config.yaml
d_model: 256
n_kv_head: 8
norm_eps: 1e-06
positions: "rope"
rope_base: 1020.0
parallel_block: false
init: "uniform"
init_std_qkv: 0.0247
init_std_down: 0.0
beta1: 0.93
decay_shape: "linear"
doc_mask: true
steps: 8819
Each number is 500 + 25 x the weight over the matrix's rms, rounded and kept within 0 to 999. Layers, rows and columns count from 0. Numbers have three digits each.

# layer 9 MLP down, 256x1024, rms 0.0539, rows 215-255, columns 384-511
465512427494502490530491442479509486525461480489545513510515482512489494533497503477464513510565480513511528469493476479493450516489473504526556518511445502522471495513500539535584452526492492497530477513487489569538491562468498528493509485469491496505485541511502527527522541465500523480515512496486497518535480498468463482525533461494495478500497519505488494514530525535534540480538
506483477501436544510537487505529511485492473487505485431471502495476456472498481481487482491483515505502490427508503480516494483521471493505453515501514487487508524511510492507470481509522502492457482519521490516498465513486539495470474509531506479509530497457493511488462525505517498517507530466537497461484501489515459500487500481491495493426480501502502525506484489454510512544496
522544491436526452506457490480501495495479510478509523544516513536523511479498415495515551508486528485483480481503493470489542513561518531507563510496475442509479535492496539474473527484502470511478493494498525473526495521520467492494530497536490460487534524506480422520484505499489479545493448511580554492477508523504492536490536502499449464508520474500491468493463516528469475497499
488482481488477508518462509513488523501526506489480525488488482510545458490575559474515506448561499502506533493537494492467495517531485475442534505531512517523514444545485544490504471462473482495513524475529500450449492515541570470534535520453471517485472531488484532474473504502506507504543521480455483515569493525519505514453468501474539489471488459508487525472479543463475504506509
530487487485529531479433511502476489479492506531462530515478496490539475481521493490509518469509517520533455483509507490491499536486510504483530480513517523527517460525513467501473474530511492545464518490456479505515532495510501553475468473444485494489501517465513525536523499525537525473546467545503519508522523480454469516470501490483500557530511547490492508474476503480493495458511
534467529504546465476483496543509491504518480479506469520473455504498543478506448495491512484495517493459530508538479442532544526480493458495465497496501498490495517488485493485484490508497526487499504497494532492467482480513498534507502540477515534517518506501496519508458503504529476495518501522533557531473447508511531493542511516516466523491454511503465491529540480500532510548493
506528503535466520480516534530528505514489505500451516534525521506523540436488487497532533517499482501498510509527513490487502518524457476542466510494505494456480514476481485499526492499466485495513440459506504524510505526566511489489492472501512525535511519504490521478488495454503552442501459533497542462525507548512435521491514500492497475547542521476499492507516501505487535509505
490540535489524491502512517498474475498473492517522467516525477505487547485494518515482533490476448541571456459510525544470505491482492476486478460527462483514487527482469465533530563509523524550534532476532529521483531497493492549454532531525509501487488469490524539484509491482475511513514505514528499476490506498517527452511524525478501477475492493502510447519474501471474489538494
509487447500512447497509509429466490472495521473488498502529470498526516493481505457507485498519489512474503510493491491511508463557477499513512523558507453465431498515457472470483470503470506517499520526505501471536464493486508475496526464515534457562533509531525471529502482459529449520513489500523480489499474493509532500492512515536493520497453473476501484489485502513466505530450
514495470554486479490501458482507500528508507516535519471489492470500453447473543477501482545491462537506472491562528490490507457524475504452529483504521515542488505499471491539457539538482512501464503499492510495529485481535485500541570467504439443547470481519519510489485505527524485467435523500519502540520460494536466511483487482480497499494543477504476494493546520467432503502490
519491530512498515481507495500495537512490505464495489521504448509488509477499473501484535499509514488498481446471503505471505534513468491519511517498542490469536523512498457496541468462531499523501537505519490546484526496541486511509530434510503478472563488487480527463489437499504494505496519569495498473534497517489548470492532481534524483492476496484535504535580516525516515526543
519517503506475545516502466521457481564488527536516483498493510510472486493548515552518480478502476493471557460474489500487483513473500520473469498526507502510448455480522537492477507472501503461554509513453486474522504500547484520519480506492512527497480532484495496489538524518521518483509530454530506483458541480499511502504507506501485491533471455499489489501540503526491470485536
486492520448478515549506493476504471474503496447452466462473531502499508504462515489531485485473466510523503474473486511485531554539483499480488523518521509493480505508536454494540465483506466528475510506534567500464493486440476508489504550523535496495533510537489504491490526537544492493506498514473559504495453510510530511504538519525516460520451490506539473468468462490503490510503
506477503516495508498465478543536526533485518488520492480462440487488542498509489485499487483482480499474543503560500517561511453432501529513518485495515521473487573489498478531482512536483524515495494493525527489517490516470486530480531534418572465490476491478517518523520518514472518491459524489540544488497455506486497526531507544526473483456443476500472513490488505471484517480531
547467489505485477504520460517514510497498509506481478494517501528485507478486524511491527488520478523494490518501492551473492475506491467508488506501509530471519467524512485528526495489485502526499498485507490473480471472482497528458504483509460471472508478455530507473484499483506512489517494510516485484480505505492491526477554493503472535529494484469500517508508482482507478520519
566487501487522471490536478432508513538463505560515480533526504489507506524470494519482466508466470540515463488458537488540492534485539517491471515464475533454490480519477490506507535498562481513477524472508486494523524482514463534488491518503559510533492519502460543489529481517512508503504496505425485515494473496553512490465491535523488472495479519495522480506543486495484452516507
521509534530495480446484555494535465517478520516489510509501539487501497486548504521514541474533457502504503472497503490491474497522510466481536467480497461503516491493463495514494523494504469479474491504451547496509546529488480487520559491524555509504471531471455543516547466545487574484514473488485443452500544540521493542548503475492500498478504511484512504475491439489474564536500
493477494515508498486530523498524485461545482525478506533479475498469471460464510461498497524538483521521496489518525518484526517494517525531477539487494501487486524507477531522507505470530492517473509529485508488479475479557468528506489521470466487486507497490454502527479528456505456489488501508529506502551531474475507512445449519494554505507548532519576512492508502533498540470522
500533534533491465493517543468526506479466525461532502513536506508498545514507538530489490507520492498459511502488508523458489487514525476567517556477476479527493481507519475555532482554517493513539521516487479467510494534488502535513503503504489440517565525552516505502476481509551490501520510488502541560453508465481505503519524551449479486510456508533451461520469471486478494508513
497562454476525494494506515482523489486529485483483471487516468507463470544476532481473504537546496528479505504513462510487551564460517478524496514502486510525552491503554459513509547510498504469508488517487462526523508518487554514491498495451490482476501543448478526518507466540466493475482479490459496481487500533491536478472518484422494467446480506483488518504495500506477514478501
497470474525481487464472466491454514529496501496508520462488518503510513499487521494498481491530491521487486495538496459523481516511513495459528516513505442470465502530518504511472494505497541466511493465523501475496530482496503492495533491527503504536515545462504473490485551489523555494477470515497506529512516484454466458487508488494494493526515471543478531476511494499500466510552
489494499468489584522525557503533542492514517518518478465511462487539498510482472541516494523502522473523515519480463515498479547514486507519489455501498470500500446534463506485490514513473501476493494513511527508490509478505502528559515475493500555469488479525508481509485473494455499517502469498487528502445515484470517486509449495520513480506514497505503487480496482507507496536555
499530524498473447467533481487522510485495529468538515545524488529511500504511489494500540511512475552456511561489535496488530461491514478490544521478477489464501518504507497516516555484466504520493505473514478481493470489464496507526496530505494501528535507457496479474530424458480512463497503508500510528505521470477498485533463458545458467443526535520536471508535502492484503508473
464487517498513489494477485494521507479490514516530473517527468460518496520492490480479490542501515502514513469483493518453480557490478505530479507540509474501478530488511499547517476493514464510480494495523504549512528522514519517533462496527513487495505512514496499498538532531485492476536496549488490548489496523491545475540489526541522512508494551516490515456510514485468525514512
517461494478482518506482488473510485511516486523526499490513495452481483471493496442499535540495509508516506472505480511468481493479526510540510481503474479465537490491544466518490517502499476491541470529447474582487481474444514538484496523529564499544476511519465469518522466486486550512535524517495534499469492449487549473484505496544519464482511492525498538452506529496500498489501
496530488471481498531506498500472518469503479496486473454508476493527528471478498502500472484472502471505491467539503512511558501511490501505527491519474512496512500513504515493491489482507496502512505564514460541493526510511472464499507552475474543459479520508500493516495477492510530520526519450536523485520499466491516488516522456490543496499533498504493484494481463518504487495494
520457496508491477545488505487554459517513520499532513485537490473539484436492499484502505525464511475497486483515502492505514485543498526464476577483498474487475503480518474526516501460468484529470442498514453483513508484538526489510464519495501471488523490503507519473534507466499535488495509442480530475518506491492466492471545529466513500497491517506464464539492489521506495513488
484565480500478450514540508526492535470584474460479505511505517489546524491504535535511512472533489504496489513520510505489489493502501511513510507473521528529492500527494532515489497496505477472470486517512533512530476514476512503473487511495546516547498481514478494523542512454500479500478516503495503495506511544529532475506493501491502514501488509517499457521524505501484551500495
491506480502453507532460460473514504458511504498509508525477495498486517508535505496474539553482522533522501477477495551474544529505509492492505502543551499494503485466481485496507513528518517502485496495512486492514532505528468511466461471500466549501530493499510508512506498498487510497525503493523504465521529484446505476520478474517479469504528496515501431500496490459515476485533
468466526529494495525505537501499513492498508507480510503481516547449507505549521486499496531481519525497513488496496520500493485506493459528467455480486477530517530505541496523495531441466524498465477540481503484507506505526497538502549506487525501515504479482525528507474455490500492520511502504526532528541543493484492491506488496495499504452492481508470538453541517500524542472522
490478556522490534510513508487487495512445480480457461522517502520534512518516497519527517498517499499512498488500526492490503506494499516496452510518498480475479472512517514502523468465517518509478484514520485500486446485500456478463506459491535482462498496472504458516519506518497504496496476537490527434530499507524467502509449504496492468462529520462515497513508533473481483531489
499526482421527525532448499515503527453510500503539539493465473517538453475533496488461486521473514492453533459520486491473495504527522494524481496519506554495474499533493511497467539515494475526506521515456509495517508471514447524500507523490501509494494518504523491473480463529488499481487492472472520504554509489511485477518493504490469502472521483488506517509495476493484508469530
533511479481535495526481459501527489528496489497454444520459598535443506521509479501531542479468515458491568463545497465522448489515474503522505489520513496506531496547493517505518501495507464505496487517482560544529509474528452492489544526523536549510505502491521487456583521508506526499514512477525476506522498521493478552534533529526489437525480494481546545513463575513503479524537
513509504509515482422529461464475500488456555505484471444482510541493508542467522549508511513543505452503526487491509516481514523543473500504523462506531471494479531486498498476503480517510501515476490508473488513546487479502487506535508522476501504496462524551513497523484498526503477514513472437494483508478482536519501519504495503520510516505502482503527510514460500537488507505526
512537496466470480507541478486472508494502529480479491506490535497465477544481455537544497495526476478531468470518507494483465478491510510505509488515512502502508472507479527495477464496459532508507508506506525503500516459515471488515535498519532513467471521493476470477552491493543506471493502460541470473518488529519483507493503519511502514502461519482474545474525538555475530502498
493465532530491483531496519501507520515485488485492484507479501523485468517488529492499498520500535455501506472499473504491479529550468475505522518511506464534508460480473472499493534517514517508496488503520503526490527473502521499519494485504490518543501503486507515457511516503474476490504516476482461522482500485490486481504498548552480481491524492501480518530505472511514506524497
504467511483493541529495501473526492499530538513485481486511522457494492537493526485449515474540525516483530490501500525493479500509535478499500560497519491524570485482500535474498500525494555520516503525479486464518526477510516518511494501486483489461508551476491472490530497476496454503496517490489445543527484487493523471526487481515501503503495521515450525510517505516497523468476
530525533485531477512497519499467501481486508509499501528552501513497513491506497470507480513477509497546496473463482501529498497476517505484497472510505491520474512536449502476487493491503475511511490494527512525493508519521479489484481493487507509490506467509493468479507462502501507468491493523467468485557512510510496490533493462505507489486491534491516477497425524545500438502498
532482516489512482485502492492495480496450493482508520545506525514518466518466510485515475475495486536471499534478589548528506487496481505475522481482511478517497489519484469518475522515488488452530508496469489503505509522484490497513519488503501431488485506495489479522493492527508522456531486525545494480479479524494484488493517455532479508505468481500446489523495489512507578474547
450496488508482448477537510478534470553495486479492524453455445495513506488504524467475510470502509538529491488486478462525479478508516525458524510473501526506500506497490453498483452536472498554478472506505525508517496526469510491518460493520532493461520459509451507517486487488520547466524490555475484507502461510556513500495504467537489499490492534513496509531452493513505487517503
480536528499549501519503476507500493468524510500515485475552479538552488462553513464506445487473480530483499501485487482474510500515488507510531540532521483505469483504491447461501496476493488519499476524505515523480466522496508513454460468487531504507513511497461478501506516502495485536504508487478483447560519497454481477504548479512520535462476484440528460465519534553483481525504